{
  "num_hidden_layers": 8,
  "hidden_act": "swiglu",
  "norm_place": "pre",
  "norm_eps": 1e-05,
  "qk_norm": false,
  "attn_scale": 0.0884,
  "learning_rate": 0.0108,
  "lr_head": 0.00345,
  "warmup_steps": 200
}
Each number is 500 + 40 x the weight over its row's rms, rounded and kept within 0 to 999. Layers, rows and columns count from 0. Numbers have three digits each. The size before them is the row's rms in percent of the matrix's.

# layer 5 attention output (transposed), 256x256, rms 0.17, rows 12-44,139-172, columns 192-255
095:486485420449550545504554482505513440486510527516540545500513452503544529521506570494480531539527501473484474529506501499520493566538446473509465558475502483523518506492551450461479470507588511
094:546499445463499496502519487533525551486458462483469554511501467583503472500528440475492530489488440472577490508485528531516501483513466488505514485465448426522490544566385554471600475478481429
094:564538449520526527517526443470507459509488526488531491497449456493460534519459435537530533471533568538505528540443508543506478469449479470481480568475464482581451557506456464528471435538479512
088:479472521544475537454461556517461518594534505434511505468466503418480520424527504512469507449465494493525482494481440432520499474531485441480501469506478472477526517467359532563484555503508474
096:517457443492533422512435503582426490587433449538525465442509497497465490467552500511456560461515509504471483530527577513508540415528451493487544516516403504469464546437437473539523495481496460
092:522460513512575513495501462457475508426502481463459475541481525548440537516531484515445502481507477459448497490568540456527466482553456549559413549539452438565478551530468522516475502451499566
091:440485466498517418486454422456503531503502544496454468537506554522485529543459507527420525520493465457604425511550502530426484486515462493493521513512467507427456550548461458505471452458540542
095:495436532541493479492470510543477524487512492441481453508494511450449518432506500493523423519532431504552500493459448530536454512494545512549518496499570535525495507540662545456468464555539417
086:473411480495452515572529498461534529489479443452518480490494518444470528530456562528489501510474488559447468466506496527438489412512522602516461589543496497514478555501624454487459582531495481
100:518506433450492505494501447518467508536497484523494508497485471498490461529542546463475487466467471490485524479507525459537530504557522473536469589433491509550533532530540513478462523516543552
101:451493495498477512449496505446500474466491459525497523493439500483506525448520526430517597508529549520495446506460462509478534524509490542527505451448453482456526503470497480460544426406461515
088:571457513534502517555510484497454446526503449561428534524507495499486474477417464491503451548439465525525507514556554589465531495560509534459508481466545451471580544473596527518492487551577585
091:621575545497457475562502515521418501499519597477419501412528444473491544484480488524510453479523555466569486465525542525491531581560479535483552514434536549503510477512501494509526498513533557
108:544445544528522468439503467503529458604541572509552511507526478464481534430469547444561480527543550403529482502477514567487558487492492499517500522583502521567527472522444493564522559515528448
095:506523494455541489505466440583558511493467477487503504552530504589486458516471510515465511497471557458486568484529488496459446445533455518556507453471471423472529437502431449476519420474529451
101:504471550533522448563517493542494533536488548550542528458571388556452517491517415492573483506500492515509506502477539517472516522513486602508506479490500507473518493513482504599444487629519482
091:516508473515507508531465471520504467447533501468541439480488503472524446490502467486506477515460586544458434366557510516485568480489487557447468533542498454558514533487590517551506428455556480
089:503530462450525529492457448512515458529495542551426525471478479512521475578503534516509477528500503470453510527524498429538495463483474458512536506509498442492518498526532579579505427492502508
095:463539441536481497527485554479487573529522498516462476444503457538458529507477467420462501501562443556501527517529501456553497493513528458520477526525506462452483538543458590530488502510500557
091:510562489495449520430475438476570494515495469465523493471537506545483542481560495535396518480459518483481478473497468438505500449514440474497455522438441490426549552570469464522445530516491512
086:524579544509443497476572455482454448563560568460479471452508524541421519470548474517579470426501517551438482459495541566463564511515449470527472541474485456468464521504549511540538511557478542
093:546521506443556471447487520578479486458463524507505454545536474490524494512454569540471537519500564457572390469506462454495556431421561578516469542454531480510470530539479474497488495517438414
099:414524459480446498529511407477442538491544510556517461475574427477518540537539518460508522458565541512536546478518527530522490518478488556481403462424469494508488543553429540454494457489436594
092:492499460467550486528451520523518480552465523469491461535471486488508499466510536475570476472534516497502452475470534476548557502468508517466515484480519504457497466401465496517480506508475501
095:502411455482460524505473498495516517526509494476472512395522506455586431522523457463506481520544483550496539546462418472502532508504533510565478559527557500473506527575496475502626470554490538
092:456457464543419494479491440556554518544521517543545464519424551436494493486517521446467589492526553515502480514435470582489504640534579476521531516530552516501475525441417451485523530457408569
094:473473563529479393528545545524487506525527501435482492517508477546431518526464381456483496501429555505483464516457454484500553466479467530532525534541492511586456521498434468484523492525528412
092:528494405504562555468509524480544523522545465521477492492489465510414528589472542585513498491545543501505535548508546502507454449501485499550515506527518440472497534493487504515494460523541493
087:505487615471532546432521463516513553490496519483536436437435490541517501505480528497560498555466482464488468553528467428542482508484457466470487477511487497481531469510489447521430459482459505
095:431524410527515507455539464543528468547551534437507479496445489522489555515493405532520485516561496511438501465492575465523531487488472509511520558464485457528447513491600484431531507507449567
094:499469522521435477455454429537499464499539470523515554518463547447485514441515554494420518432487516475494511453566484530507489519523434523443481556484538496478473475473443487451485486441565544
097:529528518546458464554538460474468496537524533536500575395477489521505475495521530512520513547451554437458462488492560499431483591494516462489540525630522444505530464485513514506513565469563488
096:467534531513505498457524537467507469549530496505511463476527534520582494502494478479476504498539447473561471549519564521410398497556477464439556552484534535506495580542447406462543490496561548
111:504447497538546502459463524516471489469512558584552525477583526496507457519441550527526521501494527452512579499573487464536551479433494420503459464526508527549578463474544530526523449482442491
109:536500528471539494453454474557494530553493484532484555537489545546526496538539514529451481531546547532564451509489480489523431530429465502561513505517595517534564546612583456397513517494422485
110:488504503507491452460501530450487502461424496590466511537463537457516460497443512434504469581526541469448505429555487499554532519501523528456525496492462459494518478522536520456473545487502563
108:536546503564458506516531517444533542467502480477552476534469461452464464534422504583515476528536509519591537523546556476424509530540534486500527533471520484521509474458505506518483442556407488
105:494586532538514484490543484504549519533500542459463441467488484553499540510484403483480521490539460532519442479461455451458448442513495526528472435525512501452473491491528433543485462410529505
111:462482482487480510495493485476465546501427452424533475552473551508562425495463454530557532483527548493469492410484586506505497485544500550504528516473471438532497475493443458620518482525440480
101:510471469461552503585526558530527469425466465522462528509510554498440510531527427515492480541560495528491503531477506455524502456530477544465524572512517517461512504524528532456493533485493565
115:525610524558542487403534494540479461544530510530523510478451459515534491522478516592523512521514538549475532438550513493492516561469466424433468503529532447460488509436536561482434615480530453
112:427494552493452428501492512432551568600538499477501517559492526509568494518550438460447456463467486520439471528489496491505471563502554525453447487540550527500440570485576600528506420518544574
106:492577471503490530508461530500521551470502515547476483499476543463454541419535444534580494484505497460472509477482510501536450453513567540475473468471486481496484492545491506500481525465470538
107:504543494524543549467576480528483503452406535531539439508466477477496495484440437497509495513537499528500498479507479487493495468497491501471471494512528511527497496500548483399475518463452489
102:448477444511467511491427515501465434475457505480529507487532475498520510517501474522465506492518570547528489464473521493473528469564465473506501468485546518455467554481477499567480452506488526
103:516513512475491523521536460489499474479501475527478455558420508459464432536475409567464528447455533500518494494506444471576499466485537542469462524493512503490499485458461511429437469457520521
108:526526505542547507466501475533487537535465517477494491534504422533523517428537498491496507507494503453525438543528470530615541490485441527498481511434474570499473411578451426562545440474486491
107:477521465525473545464475481496422541506468544499449459444440519457530478485563439513542426462462567493497484487502488541538521462531478528494512472439516455448525538498428533511526557547429542
110:469456503559580527468553467509507486505486508506493519476406517522542520532538421504535517543473478432557476570499512499465525517557464501527504403532518493524524518533455534434456511540505437
100:484485433521501590503504486450540455461494490553455489459552561509499514484557536478507533481545511550378484507495574516395479524533551417491480473505481549481553542532480561505474560527537471
102:457567484478524500516521421535538580503579451585551539524538469413452486513569504490515486449474464521481526531572480437488544510481478552484585497435489552519446487449505508514521533562476497
097:531484504509446538523440519480460477489467398550452437454512448421514504504470567528502552453539503526489500499493538518454547477487446473460502521439433530519518563501528434509508513456526499
110:501523472546501476441494552515546526462567480511488538454541430480550576495535619438435469521492498482538508472481496474581563466504502463501413521430517488562511524503496471540544491432512512
107:494527574458512504560466443557524535456420532513478498503445488515540524487446517555607499503508512513553514579526446491545526523472519482514550442564519531548520499513424510445401473523438536
110:493452480489562531485441514503491566457515463564532437539499493478488538465504614534461458534540458448480495534480509529556574457521448528519518548540422510491472534453473462577548476513442432
096:503544525492430535511441528528477491557504497559540467482486534536483559509484418536477489505490548543421480536484512439493494503497489481487513495512534487471413554521467526481498478500426556
111:444454482526474498507478484461467530493464389518514394550457476540479499511455470452462493576512509549487521542430482542546510547522601485504483526468514578499496494486547486526438485557515483
117:377578541518497475468496573476541512524516536539559581583543553505495464520463527463460492516478474484547499482591470510510502514483479480478525428502553455504512449487500530486440566490543537
092:457549519515543566509504476533510489490497470494536485490541543466462546497516593536514494497502544474464501454480496514527532531456511563482527489573546438539527476441455496508430553550478516
104:565525458511430465497480445475571483448524492491522491472502445473563499511570524493478517501519457444568458515521502482539509480501487503424529488455479519508524523491460560483483483532570502
108:537498524534533512496420504431540441455495469484565478533415500477532446521514474497514423513523474522583483545492450401473489590557543528519461483496538498436484420460457586478556512518516541
103:471497482459494498530477472464430463513453458502535544404490509593522547449594518516511523497462515522499471517533509514490515505519462491524498497490446473482529472494444504450501471489460439
103:477538518487447518484467517529476451418470492489538527493490463434480567520520589525501481519560515497553506531511521480547505535567521514534437487476549522485534472528543525494531488463460492
098:496488478451480537493478546483431513474469495570485446518493493455504539477438518572522431464568413541504504551508617465435522547453540483491553485455492510371480558475570514475478446489491526
108:493539507492453496523417509405466549371534433563461522368543483507477552513511510538423555528449548535462510470541536534493520502532500472541499473500499520561525539480461501514497535515486519
103:476540512529439553455484564444500492544436352540512552504495488524535487500509455471536491519403499566570584554476455466508464441554439515488503478462526500503510490487627519509494503522497513
107:524498543480505530515492509472522497502510466530559507530470458521438515499490516557506412519546454461503457516486553586554527548492474485441501527538449460523404553499535471546510535534440466
# layer 5 attention value, 128x256, rms 0.198, rows 12-44, columns 192-255
101:518490467497524478397455458432558574511566566471488531645474528485521531460465458518471544528504543561487454458428555579479441471461471441552501558525518536466433513519507512474535599513452498
100:511504505486479448510578456455530552537464481516472490483455456520508524472465502460506448626521530550484492440527482484498500587479527491489439478521494474523534481431477454502508512483653502
104:526497471522418520545520511511478527488540525464510471587487348466500502495556502466412454474498530491498496484440598511467447456524488502576488455518493554465507566500505489534517478465536548
095:565519493507521525477530482519568476458473492572472530546462534482503565520541527525475503432475553496455561562582523505500471511383517466467487446397537517491489524475513477508535547510458528
102:484513492530490506530478525504519527462486506533501541474528475535535581505427575503440519585492484470468523491561538517462504485534449553495477497459479501498466491458450538484519502507564474
097:453530559507479444517507462483539516469452487550553467558466552457574511486436483567562558433394469480530499504455518469410533565455547550502552505436505539509532539454486457428502476532527541
104:504461497435472461470415492536498475494478457602443545541545503576509521422511575532447459536472546529462465544472486533468461521495565501478581496528543531540504554507445513417462533456576500
105:521477515452516499518512474493556519519526479545565452473487491503456497549498483562530504448487573526482535481488478502503524445408533508509492535553534411514477467439553490498474496431538544
102:531539516486500551522439443444570606436503482516503521516510515528536502507554437466502457513532474542525490454470546502559422524569543521511457571392443553484421516444524477456490542496496505
103:504451499583536482452474476515561533465521471557471395536497552574507451465502486516550623492545515494405470522473474449428561472465522463530482577505528428521522462483469478482564540556476456
098:506547481533498515477562500578431460508521501518527526555559532487503467513408524526470508470466470501459502464486504560574515519540419518599450487432484529477493471489542536490521455449480492
095:552474564527499523495473576511515471534531442460394491447515470463484464473499540453504502512446531492436495460534500450524475545511523452498372466491550476461448504578554498503497548455547593
099:503489542477538499535537481478456476513522544484470425487480539504558480488449504514516539517517511571501514515475541482511515519499435502488508462451512501425515442479524421447533497524567399
112:516592565474522472532447495382526518523550535530469535487479443586544561582443550476559462445499479498510450454514483455516449531454504503448607541458532541486527504485482511493531459568486515
101:486442571478582408483499515496511457505422521520538496521504568512492480573509516490503514454474529455561505447532433458491538472470474529399427506541494475515550556489487487450522527491562509
101:470540450430462493533532519451490495546504500467455504524551486504496498450585509462480495483476574512480485538524490488528473546494479446518474582514482501519555446441535463440481496496503483
096:557405520542513498454437521480492474491421539543474506468492512608560477460449463503469492466503421495523550517462533548468533554505501527548450415479475483488443482485463410532482461596576476
093:530510484443534531496519582558567435459423506488546543459539460472504426500510517456583456466466471512464484479465474508538630448485522518471527529506492494524507511524501538443500492519522484
104:415473501511500562479450502565555467483496475510532467491456483449479409509576493529548482495551557568559534454474475502541479510520472480502533457536502468482466513450467478532455563475536536
096:452517502538518482535457485506486480533493499501529530478489475518505504482474528485499505539511547515544470558431473433445443526453532494490400494442607527527533580532508581537567552511532492
099:490562480520547476462477502459493579509492487494579511510557543490504500494511450514471498514516475488482482464453427565440440516451483602581453451449497489512434525517540499558473480502451506
091:482559471450495458494436538474505540489421531499472464465509506534528519493515459514569438427557506396537501475534474487512466586504525536464537507572468497511487510505482543508535509512541457
107:428494544484482472499500477550607500461530496490496478499562506547523388542499533463495502470460465455492500503541508478577510503444506455526504515483525530494455476484504468452440538510508485
104:565530463519488438460457554535458506516463523501473470543483389532445492454471588485526491509551461523531470507500437435511433533435509429450457474470513530484442485516491468477424483502501480
093:472505466517505568490536553536475542463540572459499566537528495431476456563598466510547510571434501531486540487541487545474520494534437514496481474542511507529510497489510539425475460532522484
095:454527606474537521529533514545522570472471511457518544464501489449479463542540526455502569449461536466528525444412511465480519511512510545448553466578539559505526511506457467480583538497539512
099:499544523517512501470510549502446490460457473529505475563541523476466534481560430558523508522538529516521596444498441477573624513464465551515522506499573484506512491514493445548433504426492504
100:545444563521522411608534519458508551489461437506566503528501479557507491531498491402539520513541569495458575526507486473536484469502587523457520524474431539530554468543481504572470548523440491
093:552526534531469534507513487541553501471560462523516521496550467552509507533528477525577523548556496481546509550520546539522550475453578512574499561521497593484506579547566512456453525529479514
092:462544547459483483514507541444502525551546530514546474501577452538518531510438483480441515490416503540535539615480571561503506543436463566569507525411511530531462476466550516547504437479504476
101:511529460525470571471534490487606480419500481451487526472492526530469451492535537463517476474485539509426512545513517518523513469564546510528501516541526465532451593490462429506501482530494522
098:511537449487449429397522484543532506449481468572456491513520513526509444556550470489468505534462559531416479525569478498570563461496467508467525535543474503488495548465542457435495519510532531
099:506509385500527485523505458494532554565476547517526511475525413471564519483486471515504519519521571418462476515468487502431406489561537408518586511465479525523437440513497424519470490476512526